config.toml
n_layer = 22
d_model = 128
n_head = 4
n_kv_head = 4
head_dim = 32
d_mlp = 512
vocab_size = 582
activation = "tanh_gelu"
norm = "layernorm"
norm_place = "pre"
norm_eps = 1e-06
positions = "learned"
qk_norm = false
attn_scale = 0.177
bias = "all"
tie_embeddings = true
parallel_block = false
init = "normal"
init_std_qkv = 0.0143
init_std_o = 0.00215
init_std_up = 0.0143
init_std_down = 0.00215
optimizer = "laprop"
lr = 0.00246
lr_mult_qkv = 0.7
beta1 = 0.9
beta2 = 0.98
lr_head = 0.0103
grad_clip = 1.0
warmup_steps = 391
schedule = "wsd"
decay_fraction = 0.733
decay_shape = "square"
final_lr_fraction = 0.0
batch_tokens = 65536
seq_len = 256
doc_mask = true
train_tokens = 303400000
steps = 4630
dataset = "wikipedia_en"
Each number is 128 + 32 x the weight over its row's rms, rounded and kept within 0 to 255. Layers, rows and columns count from 0. Numbers have three digits each. The size before them is the row's rms in percent of the matrix's.

# layer 9 attention query, 128x128, rms 0.0712, rows 0-31, columns 0-127
104:075124118136135114094194112153151091165107134117164152168140128057141174104152137156091103051120135056172142098077122113108096140099179118074092138115147127071095123167149135185154163138104131126225111064144122121121119115112088178132135147073130134118149142097110129146100175179108085105105085150099158095146039085120148124126095149158140170111191108143143135119139132131110178090136
106:153153180078127169182172091075114134187102098136124078126069142092164128110153159128119186080121139089108143107102133072141097102163194095087152172110130161094128176131175135200155142119141128118164144106107143136132118150151093134121119199132098078097108145081161141106160133115124089118181136132109175008124130150172084068110105122094152138103127145131099087155103109114133121093136
086:114101148110138105103097125163138137127137187142153199116094159142136170108140132166148167132140144085170115187163080147137084169179138138130065178132081137155095114144099172129108150116167107135087153118140088108155138156126196108136116108185091088164131133064068102168162153107143143118125158162123122061156112141117117090104119133170124091050064086114129106105149075077085131045116
079:146098050171154152068086114152141128087169137143161056127143106095139134142135159148113100162141104156130121180132080125214210158087114182171131090150150083137142144091105178104162122091117100109149124175136171143090054110087134151098143130079132144089104160124086120142138135161140161146105133124105159091109093076121136135082200113179172168148088118135167146118168120142167091142134
084:087114132101136102105146161172103124144149098107114079088149132185100162126126065132100149110167112100171101155140131123161092111105132101146129172139126175111069129135122153123113157167143113120160095111134103125153135079123154115152177079118152120119074155163114108138130063118061107085155143179109132209101103173037159173134049212098160161144103146130058141104096134090149162147099
088:145105048117101189178146130089136153107113162117216155125151115146135099163131123090122110136146139142124104158086147134128189081143113102158138097176151141097145164169167139115149132135132203168099165124164108108089120099145158098153077125165161077111096107145130097100136125112119164102178102119207122126059160138151156155148130054133095125139104082096130153081120085158160124229114
091:097138166133188101123132091152083089155210103146087158162167052169088109123116136137110127112140128141105148095125098076138124044118174131053116142120139148137140142177113068136113112142119073072150143149103126115195136115152168085135152144133129084187201134131129147144150064126097111188065167142083118110095100142134115131186155169098109138151128116141115114164104177080118149102148
096:057128141129148125098156133135121140094070109121137162137128124087110141117141142170075097126150086117136188132059177074136133213050093097168178101167112116108123145113105092192131116118120114172097160161190177160144097082101067153140180107089090169115160118099121146162154131169169133141109085132130111151128100060138146123143136175135132136122139111150088127069192126124129156193113
090:068156130073169154119115144169080109095117130076169146113117131119062098149171037127133126129158149156096153148115154111126106118070127109201175154180145105162146152126136134124087067164156108121100092172091127133129127103044132072177142141113138179098141131194179127162130086183170141113103143186172168142099152090146144108146112099123149112158122137084149121086142113084151145169113
085:176142212136139069167118126118127119191096076160081135172113151144102152165164067120112189093135105066118170084147124116109078152113192062081110185063098099110109124088152108127075137171093162120118091085100130087145178148116113143129161114161115113121151095138168156137084104147123101124064136107060144140181135101134135112151076107098106128125139130108092126165117136145129162077135
092:129083133093090164163101119085132160097137175162071110096110170166112143050096202156127129147097147200131146173114172169180155081169117137141149099140071134117105152143121112117173114113125194112143086156127124164085097119183116168122034075132106125146124175154121119124106113143097159135152149121097089151127172186113154132076182116141116126087080145114167141107126116104147060151139
100:148075149181155160137110129097185073095074156143180145136136151118093122138164102145065136183037146139141153102116069135152146117124128111122147120124168137126115076122111108134143094106059135154090136130132134120115129121171095146145150183103235097123085113169158103176170132147159143130085124125183084167142131052149118130121211147149136115072112088128119149107137132170172129126083
083:150112158139100154105149062095148092107121102139088168130160096110134105124086151149126123176134086154098115141124157139154148118123112211149140079133145176101110087139111110114098110107114128149172142201182116087156109201204119126146097115100162142094128144108133133131159113143119133162131213134175110079113116149113103121131152012183095119177107124168080151100111184153130109071177
092:097186143119056156126156120122117147129101131098169149131124116083148144057144091087093142160123116137139123144094175199141157113148146129152165127154143115167094090164111085126076088125084180123090171124125140138164074181109115183097074141066067174174158119118175180107171106169115152115104119118172103132194153136180071130159149124134088169086125125118121149084079107137096112145082
096:176119088112139104175128156121177112158141125193063057144166117142150153059074140124096143118154116130081122137140161112138084064114165137100113168119081111097131150128154090123101114103188107145118066137117144129079113150159075116116124143123140091130166166172131134098075071115137128138173213113142170138181145184148108119104158151166147153106136068099049098121146112093090110160165
106:142129118129118165096192163128122090095086121143190105131149144051135136102129070149122115173115133118172124086116093141108155134125122167121179120115213123173092074129150170118123114107128149172130067116135118107084112152121155145115146222071128152139076141132151127159109229107119137111152088107206146162113143120114140145113120057064136156127147127107162170108085125157115151143067
095:073083112131171078132137133161098140168204173103092149102149063189095096120108128105139107102147159153091115029131204185165112029173105119118093164100092123107145109183130110119111133100111140112129161105110086122145166103141161110111075139134148118161138145103096136143139106141078126110079096127133128104129133106096141103160128195101110114113155180178106132171115192161140127122159
085:117099128091161176098111139140109164124184111087103108119158171130091093122145079122041117149145137112147132138128131209098174119200154137127192127112150112178125100162097141139144097110094163136079128163060172081160117173130120175060150112110153157155135101135112142125159093139132118138105127137104164134186184113119177068048120124097122129144083187094140111129101096154120109183075
092:136136114162147090197130136072123127170103098147113101121173120175159153133111065115110186131099168087131134074161129130113105092109188092081123157138094145132127156083195079120106109130070201153073126068103080100143098174182151104132145175140139046150140123165153139083128116068098108138122139079079107163127149164122118131180121128111119184122164138077115127148093143109148146172119
085:127148157056181149115166160134113169132105171098164155128113119159129116092157088121186201094152193095128126123134110149080089093170199120184187098131110160091123150153119146155104119127141141143104076069120102126132122157136115109082095099114140113156225132163140153099103146106106067065091125158079093163137187160117111094127113148130169128139135182066166097106143094132100128132146
106:124095111085158173148126195163137147092101170138126128094098161087079087162164130192073117124113155123190183101097100110077197080145125124130206116163074113148119147164142158101119164130131158149116124120093159121058125080167050120133148148152163159140119179124118115175169099134099136084089126148129171112133153174165114114106087108111161112109131086085156161093117151109072116173113
100:117136139142129105097110123145154074084087215153173152159131114107121154136139076157060092157149109191152144120093142130168150095121130130090167142102109112140056127137120148143111122126168141128124063130190095115074127085148193150172082165075126151132079169113104139207093165163108171065116092111179135153117159122099163141100145126098149164085140113097178129132155104137157086187116
087:118141145146185112174158170082154126155092122076179142106142138118122134103116093092090129120074166072134106077144138137060119131094118094095161145092161210128129132092168129154119135123136131168165061075161102137144120100120117112145160140101146092139133111167180163137151111114106067101073124116143106180079155161096099133192086137107129130121226176088155108112121173086116192123106
089:094138171167095099112111132119125115163188108110135138135177155086146157125107027062150151119125073100060071111132108085172138145114122098127139198103142169111148137109094144133117150142139094116157152144122103130163150124101164080159149149150146118096139111132173100126163090157084109192124201149122144089112112129138080118185115125117065108081146126159081113188154176122106160045155
092:169112118162114144176133159092173134143096098145156067159133157089168132159099110149146171122138107102112168086121181132133117173128096137138131121133189101106104105086189155142080125058137177205112145120144123088098080161189087155113115181134109123095110113151163076114110160133113150123139155062184126067173148100123134064101128046145112150103107088136078132129137086189129103137146
092:136221133101092137158159079124070191174204086097116133118117115121139142082174118074185160102206154140087095084104187077112066156149123114148102105138134098137148143098136076146111124139171131143154150121100063119192092167127138118156084151122081135141128126157133158092130142131137076140187109091123089143147181141153095120165146108134134125122149126150128114099103106107078139069086
096:071121155156177103078143120130112154130155172184144142165135094144073182061124106148162147104110157119153082109149136154119110151116067171129118121110135166155105134139170106129126074134128100135121134098111095095132106079119118137126159084110096097058161095190105167149176163105103173149125137187066124092113064156186106085080117142117135144094143117173094143125114118067082164073199
094:151071108099218124190161143099107196162151132145102074125119135144140129093119241113183157094100160098123134094169147187121091134118070184125097149113099136150190080106184181100090155100124137147146114126086123117101066110082077128090112114167070112113144135163144137120087120108150133155076158103135140088115113144130109122120084110135099121107128115139142136112091108082128165086156
092:133126144127162086113138177133133151133146128127163102121173166177125133092104129115081232125129156081142098100132113122113152124166103094122104160090117124123157073163148148116117092135117093127065054118125123100169181078141140127089163109164116084192152154155119103118146163053109128148153087093169107177079165131054137127078122207113118136168142130123136118160152125177133157123042
103:079125129052121157080122133164125097080095181100144195123143179102142084123179097090101083152113120147135158091154127158133131169146160146195208083165147123117098075165085164121123131150111161126062118109087135165117127135182078150146127214088121140128134111125135132170141142137200131124126096180166134138089184089147156127106139127139130054124151159092156156104156093155126107127145
089:102150115093102094140137160119170129160088150111112127070131169110142117152116058084178182102130178115078068127115124187102116126129126138160107208096087117090186089092135143078091124155099111094112091096091130147097159155056110133068136165132159151131140097186130174073125102088161101171080139185130153132119139142166107152152095177180151104158119194094098129134144164141148141134121
091:116172095087170094116163090155141094173179126158111088143117136092122100173175106126157135071117128097145135144128113119135113155135166183092034084157098098107139153066133118160106124137090103169144167093080167131153120088126117188164141196112184088157131121149109125098151119100127068149098083125099077091110117133125125169159097174102198152126088099148130150119071093124197130081126
# layer 9 attention key, 128x128, rms 0.0581, rows 0-31, columns 0-127
099:146162145113128131127114113071178085080042149098172138156140091085148151119112132174097101151125114125130154099144114109138115187120123118102185131110139130135148105142082180210122068057170091178100123175124111133109138148136106172125110181109129115168119109122186138159097208145158050110123121131098128130127156141106128101114124102126080147150169158134134000160141111140121119106116
090:118128108123122136155121162111149127055116138093131103135180122126135139119115091141145137102139102107133111113136142139144124139104112104118137121103131105156143138167127162199115075000165091161099088168169130111098132112114145128141134159125145116139121108122168121141078181145147069165079140127132142146141156128105184103151159094127104114128172123095146000154201147163152148136115
103:089201172135131134094074090145127148094159151043116126133141124159167120054076109114128107124156154140156101086116139119183112166088089162175131133196121137116142180154123103170104117077099085120154132107128126131147145108113130103123156149073120102122094142103111126115105158142119115144160121120108179115255142106164069161132123111101135188121159171170134086148109132070147149096087
080:152143134127135110108128113121099150105148104169125140110081124144105118136141164114152139163105158167114097136135139149133121132148143122126091124127110113107124141090150107027122127255092214101122131129111115148146085145121135112128145149132151158155131122137086149116174109111090180134123141165142090120143084110143129141133164122132138135111107136169064255126112115106109081092149
087:196123163163125156128111150126132083188134140044118145122110154093113141163117066132118128132125131109131141096150064068092107114129080143151173092131131151098148143131142106214128157044129054145126099146109109139111172115109151148185138132117091095134178118126116108165110127166163078064143071094139130158128149148129114145117136133152146119123192138097132000153107135102158117102133
092:148114105149097107164154149122098140219128113223105136142120146140114136132156085110146121128127151120143114110095138096095161107101119134119078127073112129089140160092130130092124158223084191189136153105105147144106134153111162163120114095102147110120104177119143103126168119119087149108161149095122163116090109148167119089105183115124104092125090116122117255118089124158144144128131
086:094143099115126159146146157135139134080125139095139148139161127132103140116098091137088112128145103101134133134140106138168147121153102145126170090113152148168061134134124162187104174016171057101115097130096067108122138114112113102134128087142135133139140120143082089141101146143144099115152098106138093122127167162127143157132141157113162149144179130135168000130142138162118154132151
093:125149120125146126088105112130098102011142128149109175109099118123111148153131162133125076166119163149140164130151103119085132151115144117125122179124140135136108119139119167058104145249133169102116130133125141160116175152160106175163128117129158173117112105118155128147084150131107189148123168171135138138131066093134134123118110145132119066151094130154123255144125130066078100110104
106:126106067106127139099136104111094131110148119115161170178073160144095155148149077128080113123103149141130137138141103088078131162125074104117087165144131133121103125134149100101177174255123133130134126085140166124083191115126131132142206097111147154089146098158085143156164149101201163121176103162166126137141108103149108166097127130129168067078118092138112206111103144138131138163104
084:112124120131143148149113119094130070135090120089126084143147145126131113130122132133112131116139122125108148114145117142132142127145101148107160138146152171154137103138119154214155131000156047155151092126138116109103158108133107146135116171133124127133134116153193129129091140132176079115127112101127132122139160142116149127146127137130139109127146142092138000137163113164117129155112
092:124100137156130089141152162136080157183165098157094078104131146132150125103124120104140127163085121113134092149096157168181113075135156135125162163121113111130102158098141083055122137230107204122095114105129146112158059111125159122159111120136084123110149132103120144116175124144064185152149134112140127163091115132149116155128125126126100131118100101123115255113092131124163115121106
090:180167123099144105134153123151109111153120147181143101099108109166134118099107142154131113129128148153113154119106164147122123133135135141104111162160110067087092123090182147042096156238095196102146158086146132132136120162155130175119124172146148161151116142135120110136097135094080152136130136120200165113113080125137093122144123124079141112110092133141095255087077110151071091114103
084:148103139121105116144156099181097155131162105186109145123136118118143142155129176156144093131088133158139124152156170121137107108138110119118089081094107099107123121084150122042144171213074173105121121123112149140181043139094162128124083127143127130106147174137118138063143110129085187171146145141127089170115096114170089141115090167070153119136128092138121255120083148155117139157159
095:120086073090117114140155158123083136190105080179118219083102113111211151151123187129118096145152180100142175144165166150153077106114189094153083160123155148134115139141122108128110080222132144138102115073141166128123077102149135108137123135075103145170096187120129121117131117142109149189152168118112134150076117126099116120112132131074132074129130080098097184096088125121104165145136
102:153111128085116149140138192120111141021126146079124079102156176152114123114181122140136217147178138138125077143139133113166127110170100133136135156132123118159141152138147140160113128000123149109093144158120124127121129069095197087100129143149095132145125111107084103130097152168075144112132138137141124137103163131137111149150113153137097119150126127084093020126192118159159136158105
092:182141109112109092105138129135188107183088164192175139120055136103145151150141166138096150124127152149131164119133136121133093117132130128085109130134119114078127113112142116075150110218069186149114125111132142120123087120160113146084107186120158130137125195144118121127139118112125107147124127144140103153136108100087138104117114095140116124101128098126122255137094113106104117140135
093:098112133147102134125174142169150178141146113109166160120170116112098080078098085097113105149175138090126156114065098152087125125153168124117144085117121153119110154147092157193122142026199078143129121137110143123113175108108135115139151146132082107127160117136129150171124169097116098113132118083115098121060189169133112140107126165125128174123157108139173000100112148141149144148112
089:140115084155115083145140148115144154082102112105106153109082163135112086180100132141155168131145208113108158147154163201104096102119112168179145120171108133146108126142152125060138110211133160113106125103132153137058100110152084091121162149119113135163177127114121143096146099113144151146063165122139176128130148124124161144116131149127156142115104062132090255067067089080119122150140
087:129132104131103146155131194088125114173097122103113092128148142095129141109142128124129175110179119090123130122148136129137148111153120148106124131112128144143125152142123159203123150000132062178148074127132126112089133109127127158136106127126110138157149135109141081154064149148135116121139098090111141109092159160120147110143118120143120128129155124116155000139178095181125111148135
091:104088116151081119126117183078164151106115176059124102142141170098140134114105130147122102123143087127162150151137139152142117182093076114169120117107134135119125066171110178168137044052167097137147081101144174118147160129161110069075144127073102096143133105099130123182107169126150111119121113122133176113117181152149154143108120129153105153153143125130136025127150081109228152154088
094:144186126150134102099125162171143069191131125118128077125091151140153161117134121131114132136123200131124116097132144143125126128128118136087095144149112104120062067124124130058105094246122218160124144116105141116096124132132113141149150164111157116139130114112115131112152132113143147131141134121131111162159120122149153134127151139120096124148060102118112255143048106118091128140116
088:150125113145138087116129144148130151109128134163153106130055146161140141130142161118082114160111180163130130111082139138146121125122131108081126124164123132080120156085124102080129157231113209150093123088134133129148125099147129158107132170129119142104105142151086116184181132112107135147142131129136112149127094132144083112103103092121123145111118126122116255099094146106087111133114
085:135122123119093137128098169120173108113107162076160135166145132094148127141117082162117116099144108101151176119116122108103147136129108104139140117090163096126114140170118168202142094005152078141135114140169142092116145127141099167118087141144100121141158140090139112183088156137169095084139092149109143111110169126110155111119102090126136156170141143105168000136187123181125099147120
087:117129110099141177118139096132121131074144135082144168118140112160114132085086107151132097097116107129128144146134140101097157120156133128171111124129141139157144190149142125195155134003128069135126110145147114136116135120087109110152121125120139119128132119150139107138113128152144086088150125098140100140125169107128115125122126136089190155123146156082160000174172163179147125130159
095:177117099123109082093117166140104139062115095212131106131130132120109089132146200144162165152141186167111125122154183155109132137137157152103067179105109106100170119156132146050133145104090202138144112139172186122113115120096162084113101200110157130138136163111179162110109135095087134162109165129139148132121107104095109102140083123133079099082089112105068216139163144146096115169137
086:117112093099102143117130115135145157137101145107129170144170107133108149149144114126128112123142085131143144159152120117151123109088149103129125145079138163144155142177095133231154125010167046134115096139168140104114146129113118096158101095084096114126092111113162132132133121138151126129126106155115136133091150153117129144138153096164116093127169090105175000092178136146184171158133
099:124117143073186132052126105143149108171123139090119179176103153100124132101078073142150122127109130084156141124146114107186079177139124144113102152142116174143121165146082163177134086067156106110140126138147106123175100099126143122126106121118128149096145149131156100122112222138113139092116080098106111095203167158128116154127070108115144126141138130143172005191117139109147084059142
096:072110158115088161107113125101163114174127127121146113160194142070150078125121068090157187143141135103126121106125116122117107143139153145133164170073156128137114126181119123146121069008163124099147093146125146108129114115112171120109099176134129120126174144098149157101130190121138125097161124160093115113156203108105148142148149108150107123122117107135109000128163140162143116107127
098:145153124185094131098101120134152125122107174067160108120094152110105077142111099169113182134178112101145171114048061135117122116131135145111183139152122129110160147165150110138087149014142091104159136138095091123123143152119100133082149118104107105158132147142183078174102107104092099123140169106163163104140183104096167147124113117182192156162155155085133040159142081080156142110132
093:161132130137124107132171096119114143198138136154135143127073124163137147097108144148137130103110107159142162133112146139105098146126115110112112134174146098132107095139088130067136106255157172125131138083119153154132156141157085155105120132100126113127136134149135141121131159143122149123121161106150139165154096080144083095103129117125116118118087103163152255070070110098101140139088
089:129088156106134180124154092082109134190124137049138117150157153125119093098138154117122152091154124075118129135116101131059090143158127101145106163142135119141165133143169121221152091053144067140164140170111156151153142122126127104108154119129099116091144102146152106140099159127160098122137107124095139117108173086128174114103166158128171127133127135101095000129136078177148152118100
087:166142127136126186151146128072137121216091113083163164140174135130096151119127134117133127122147100106116125081149119122142097162149125129096145134086124161121113086141130164199109143009172068121132124165151065097113138169147095142142115139109171115124132119121145123140080153123161088122092092164120139151150109144124138116120161070146099113101147140129124000106123114156131139092148
# layer 9 attention value, 128x128, rms 0.0441, rows 0-22, columns 0-127
100:116159108089088172106169071119130148122171163129076146089109106149120149091122094198101136100167118137146132181146145127090103079149123115125095118174100128152145199115123252127158137137153154107138118170104185159104180097085156149116149134115114132071164133065109094120092167138165151045096110118112159128118103133134144095113200141069126115102155105087166128172129085147108125108107
097:101184113119152158064146080163142122138118170137143083088083107141041048117134117195137152124092077119160185095154087193120139126143179139139152135115100098157112119102170118118088119133153096155171142089113071156135112148122123129153112164116102163110074126096099092107174123102106130117158154118081207087214170122087149090101077166142129126144126118126081121133110106163149163125160
101:101057103101101156191120167114075169130076100065053123106128133156106177128103166129167089131168147120155136156102119151131128186089148162098146160098130111140137132156103141147097111114109135110117173095174136111155125131111101148102195137126165125099065175154119107107140136200169144158084101091166092155156121144065108169108097114146111124168100167125119137140118114124204143129018
107:091053099137165142130116092129087138118068103145113113115089179112089164193129171208086139110134081141186066147159156129086123124107209115126135157130191095111097164205122155137149174118147120101119120093142134192154127164152110119116160137109177112102137120127152128194145139215090131128140106109167155130131101145090149154140131074151097061130143109124147132126137117114159120082077
091:163121111085067119163142154107115128126107114089094134177130077167142162114119139151130113148185086127143126132142079153093168140136116129123106133115138126163156108156016106157158103130173121107098137159084176080158152148079109156084198138124130114115082105147115116103106183126175109152131114134090077161154169105180164156045144131106157157181079145155106132180101085142163097194088
096:150127136130152134163104155113070188120111141123123103106139151099087113071158127092127166135067134119076125142092177120152145136122143113118171110141106151105109108094130113155100152117133155188115203120125120200189096097194132165154122171126146132075034132183100152153121070142097137089077167106177105104123125075134105135146158113116200119139166134077105135093133133063104200125152
100:114128139179112120208134142187145110146151097125172091130135184075120147163117096110184169161154080107078077152107121123153122114141106099096115129130097172116081072145167064132108075121141133127133155048194122123135108119091108116101113112188057144121117140150074097109136070160073121169139096130147122210104106168099120163153133138147130144077116144151107129072155186132164136153118
106:132185163092116111121103104146151126123073150106159148081071163128025101159125120159128130097071170137150102139114196090110112120165083126141132141111111137133098154062135143107100183106142137119205119186100109150161154158112164151175058104131210166178146161163174111178112113135143125093108129113114175095103120164121081164169122088132098078139171125094130142148124126112109100082134
102:118100177067166165119131135109093105133185105091122143163120111141069119066132122110141170140145102166100152116173103106185128146135128179093154142189119117145084094160059119144146064113165133104166073124110104117158080131154164123090167099142134118076093088153146122119107136129095137163155160136194091134118166185090143194094169140109104157141106215103129143168120091115060102134096
107:134149151168103103208134124198089159124111120084084121122124132125104101134145134105102187162110176128072124143143151104111107102174126103160198175173153104117132150091137102155095064108134140109137157126134098160139154137173117121156140142163090137071090060130078181173084098139078114100105142139162100132095092174091079075138143103133142164104144106189118137105148210071132100076117
107:122107111193110092091105075125177130126049104138172120097114148109128142222153137205070093119161130120185107127097135094103136115137147082156140148097130119068135114150099136112128185144159124149139099137109166113180159111119079142152094149093166141158193129157153097205140160175121120171114114168090199101118140124132122121124098091157146081149100090168120115118142094155193098079115
106:138149153149121106177135082183178136141100129128123063116130141150078057085114140156112180124072147156089166127119163194117128117148207087154173126145128104125120111120139135104122090117106142136125138126158129191108097165098124094178119185116085141124062093105103138123130112141108117049112141148146130092182132056124174087172077138113111170117099073128115120171123124106196103137204
093:155085112071124124026149086075084126120128159140139143109096083148179163124142117145115145134111142114150161162135110132066167109120130140105128108141120132159147127123091139145163156139175118165130124197125193159138186116127152159144196149149066176099082132086160141083113145044176121103051112189131131103107160075150111087125133133083175099160141122093170128119138072151127159115114
101:152181072142070118154113182144134153135140122089098132106149166135038096120135115106179144136152149103119138133082106120087119153126138127157165054140129106170139138117188187163043079123150148142103150076122130146107130118091116152077170172123073105113114164130117121115112110109170157087128111146129057137158160153071126123143126142101118237139131103136056135118129086128130182174125
102:121116119122114170144127140090122143124152120127086153154152111131033136121141179146148188131122114141167070119173095101096118141071203180143120109122142085176100142194158154162126109115109102087104145072182112147079084178137144102064193089109183045104154150097128131143131136134111162168208096125171107149102102112115101167165162103159090132124155117119164134126119113104147138152087
096:131153144158187142109119122137143173118105105139112108131140140174081151116111158138101123112053107133184118100168120156122101156092190153129147093097173120092124139111185180109112164116055109139123097086192085137139108194175136097119136146097184087192093118124135154108165098123140129155137153070085188115170051131150101140169089095160116121127177081091212129142117167132148157114146
109:149182114101072128085143120115184098127169189113197171127134067148141122073101076110114134130118087142126140100123089122131142109173096117107105122130104181180135077093099107141157110137151120165141093244082135050140170123066171131100097117129090150154145129122104105124112136087135110131165139177055132141132170096148139126086156195133144161133119154159101127168124129139072112153164
105:148185172132077083142131086115119105129151169099122166124122112139169100103165100110068155154103092157080161059090105059158138112152167147122164168184122154081163116083072079119116087117117134102177172209108109134123170135132151111114098153156123115100096071173113151136104136111089099156053205119099114138122167083122129130134171115110147174145142161120134136140147160065081130135146
102:109112076100112143097123141155080087124147126090162152089069136127119124211132124116135113127150140115182148117172048123074131129198130153112161109067126133143124133134126111135077174132163087125165142140087096084147185199042090176103124124186141138135119179152158113139140152104133117146183094111106106117148185182085095119107172158122165122179129161191114129122120096142166091110100
104:119158149166128142107153098125146131136128115106120105174158168124108183169185143170097106157229155125161096138121110144116092105124149087131178112094081137144105088122148214100056135154143131122071097097138172132160117102188103148162121179117110157138129148094090051081101109130103161121086070134108195164150105206121136126144132124115163130118122087061104114114130116145164097119077
130:160124077120127130119139176119216139136188143135075151146133068126147138132114102117137174135176082123109176127167068128124154179068149157126138110114120141091107068124113145116063116132168113088138032096115112130113159154126103129126140136126131112107132124086097081096131173067103181149091173110155091100113204099197132128064089105128167184163103152131145127140109098155147141168161
100:160145108142136098141105187111175151124087121145152153196190122144122115075103147098160118124116102129138116111131151143129069216045122143097113086082177134131111113073159182126114179132096120150126077121197165067089107178147111127099122151125196063135107143157130121092119124099125135161165151095066144118162114090110084167144121123114167192127140130092122122181096173111150139160157
103:096116086101075124141174150116135136138126100127098110188138111118105122076127132095208196189116139107102160116072104128153134152101132188097117106152125062134151137130146212124112143146154132097157130045144093125059118161123105144077150151163158110088189161104114070095118109084060158123204125140132130137180135152103103112134140119158110201094128180122093113170121143129107130130110
# layer 9 attention output (transposed), 128x128, rms 0.0642, rows 0-21, columns 0-127
093:171127132179145136192148126135179144076125125166058057132143114141134147134064129141103157072115136150161150098115106131147125105126143084116115131159121109119140106166092086184162190114076160121158112116092108106116105122152121127114107068145154142158094117217119124104134126058114116090187132084099126057120112171153172193124186093085147156110104126123163094138102158127191122131190
093:148165122149098099165091108128121181175083150113154131043210107124134130146161205098135129168118087177169081166138060073160093100148137134123086053159104148139122111109122139166138116101078141095145116129139145105130106089161139141097056086153133117144099137058158135181144081101113073147104115151150119148125135159125169187142147097135182134126126110124161150095141126116164136200096
095:110131157123112107065106113169117154235107091154134187145104101136184140151152118157136042104173093095080115109142187155187111157135075140126106114115082147079084131121132144164117148122108124152108201093135141111097086192118153099170166163143109119120148111123091064140086178184131131096167120112127121131153156147159066078134087118100136153076149114132171113093142113143138091114142
106:156122144076146106172089143117158174203063118109136126166164134082163115159104145118123117120165153105088090084144194149185126138157120160083112116120159132138154124172138132140115156120128159119133130081149093095104115148118122102069127147104012073120132117174059087109112183141114063075112188113099136141168176120112153117152113123108098178071126135085160154159144160113144119132179
094:139142149162100117110112115146170100162156112204145174170079115130173134100143078143137157132145155148116131121160119087143099161147177134022109121111104130115094094121126185138108131085096134146128135114141078139113103151169165119148131157145172115144104152084134057151055164200132138127170141061143130173102090186121050080141106086115133143114139112175138124078124146174103083070137
092:069085149108147142134085157122098120151094120106107156094120175113130038179165144073087110178145073089094155086170161145124181112098107136206103152103102116133148168122152108131144139147085076135206150137099138110075160169113077161135130102103139141135192120160182134106155090094183121153105134127130163184103105106178161070140121158131183116103147133119138084114099083168126141137124
095:073097133077102136043164105162087130104126121089196116132077158116121106127153088100192092142118113127115100129148168158131079130119132173197172155139171076146131097132082151119169124150123070121075139136124141170123146122090156145156109168108121112125159085075058179159145104172164147151098126167126087093159123078211132127183139128118152125150062111143101155103152142131108152114173
111:093144146162114152143107146132165171147168175099019116121155101105165090154064190151103126113153098147161139137145150186107132174095121139139142074131134143144175106170130170145146129175108196172127074127119141105152124154123080125054136128143113125107093113099146126103180153038120064126083115199113103104095114078128186148123089125146110108152119121103142074169086125103135136116130
103:097124128168127125111108141172119071089098149143193176159112108096143191140170163153145132122092105121099150082083122120094127123081101146137085070138184167074156113139158152149103138164101130151137130138136057112147159140163106173161094201125100123133101167090061149125157125141106119124122126102137154151103187123180172112094154092126125134101166042161124127097093143166100166027120
103:095140110096151157118117118100114136196094096147132074086111138097165069165153124093173149189134096109081199134111144178071154129098123188142112128110165163176136116199141136125165117148067138116155160171104101137168122174073158134119148127085137125163097084087082109078131084122176097146138174169116135064174090093187108094105165097128158122141177123130130139125117107137148137073097
102:160157191102119106123101147065162146179185123116137106130141117116152129093084152095154147154133172136145120152178178200189142103171152147069138108145089120133141136125141153124101120105121192132113099088151109141111077135170145055016127114129094060145124139117127114130113132110111107107109142146073103152131150133048098144165085135147073148125104179128110149161170125060143092144170
100:165142157151124125145127067068127124233150110122131114061211068107147077145172161048130137166160084101121090204118042085142109118136121141125120136105142142150128099161136105135147121113092102090159110115076127094160137105099137106120130135065138149166154108062161104165156130103205082145156150111140159144115119148132114164117163103099183137142125162121101143094141129147113131156151
091:152114123176120107199112167103125158113143094151116105128157180119149142090077129179076161132127137144129193136115128080102165102175176126164127105079058089105149142071133087145146113113104173127185110111093101158099106130172113108112108125141187124155138106144171054177119089122090078159187101061119091176114087177088189096136129090117143147113148131108146117160115116134173121188119
102:117154133139137121128092084090050155153124112154113168141100092133139129177089153091157076164117094139112136113141149094138116139104135096115144156195111166172102124110086105152179159152085084147118153114113129067122087141119155167194122115130132207097136059165192152145119092182170154173126104106112133089135043126227111105158122079136167130069125131162148085102149137136141126129123
104:169134098092164100148113169172084162150047097105151158168091118074151139188108113114097089090180150093067104087123173078139124159110129091050093154143135167145117155159105127128119175180175099139101140096141084106137151138099144154189105148132052157091142075176069134110116178142106115096140169093149164103167120127138153139170093131117091151096140097131175156129146178134134146131128
099:144116105102112122129104181148149133206067112114104154120169131119093076180118174115105109100181145127139073102123115067124187171110126085157067131099150166147112130163151131120140105157197134102145107109131172088151118145091118164168131071129051169051109090141117129103124164133075128085119181120131130131144169145064135178135130171148150194106128156088131149118118130087078136184135
107:123153135196096135102139134112125124062199154127099063118083127120110138103114149156133191138081149165189123145129069088093119136117193136114136132140119094133110101105110143084126142139096178137119070173125121149121145078165136157134085143186195136158092182077167152141132125112121132142134112116164096164072095153103142172092166080176137084177112068199102151106077094153107130108119
105:064121104153132131129088150146121111077208098141109110105117116109128092120174164117125196188110133092124162142129118121097169103086171153135086106058127130136132085178118130067122111138105128112155126187106086143135171133130152136123094146162152122191139187070156122085120077126109142106098127161161121145113135158116148138100141117157123093171214142165087131163070072182102160044147
094:096135129135121137149095132135132195049115165118117134110137135136176111105113179189153124154090122214155132144124150104131106164166128162091158094135099148170111130108100192137132100125104186152078133114139122112147051146167198153128108173163101073154110120087107089185070141162076108176075127133113091122172102145130145107149070106111120072088131081152152175151120123097133110085078
101:139117133119108097143122102116096109113087149184160128107109114172154179099054136067213145086148085125121159092133096192162116085123160101168125125176129147133135157118133120192161086097080165141128174076123131202093079174117152140132108070110142114112126078121113158183137120139117139090141127122080145114155154159114131154210129119103104153130076151128087127099165148043108127163167
138:116185098162096085091132143169112092086156128134171183083154088136038167126135077095128098153129132167160146111078130037166133049073131121103135098176105137154110170149083136168150098137140091120166165130122113175162094117167157119163123132121150130136120126159153089186132134162073131139132090118123143188101101140088114174169130156119136132099150075177128138162120184113102135069126
103:152144116114090084089119126180157104121122074125088210153084114108105165165096144132104089130158145139140091091145114067147185190066111110125095176122126134148098151157141122086153157147207120110153166167166159162134121133147123166183169082080100164050124086131187138106104172140146173101104158087129116184119106140097117168132094164146119130099093143129098147076117098114070109144147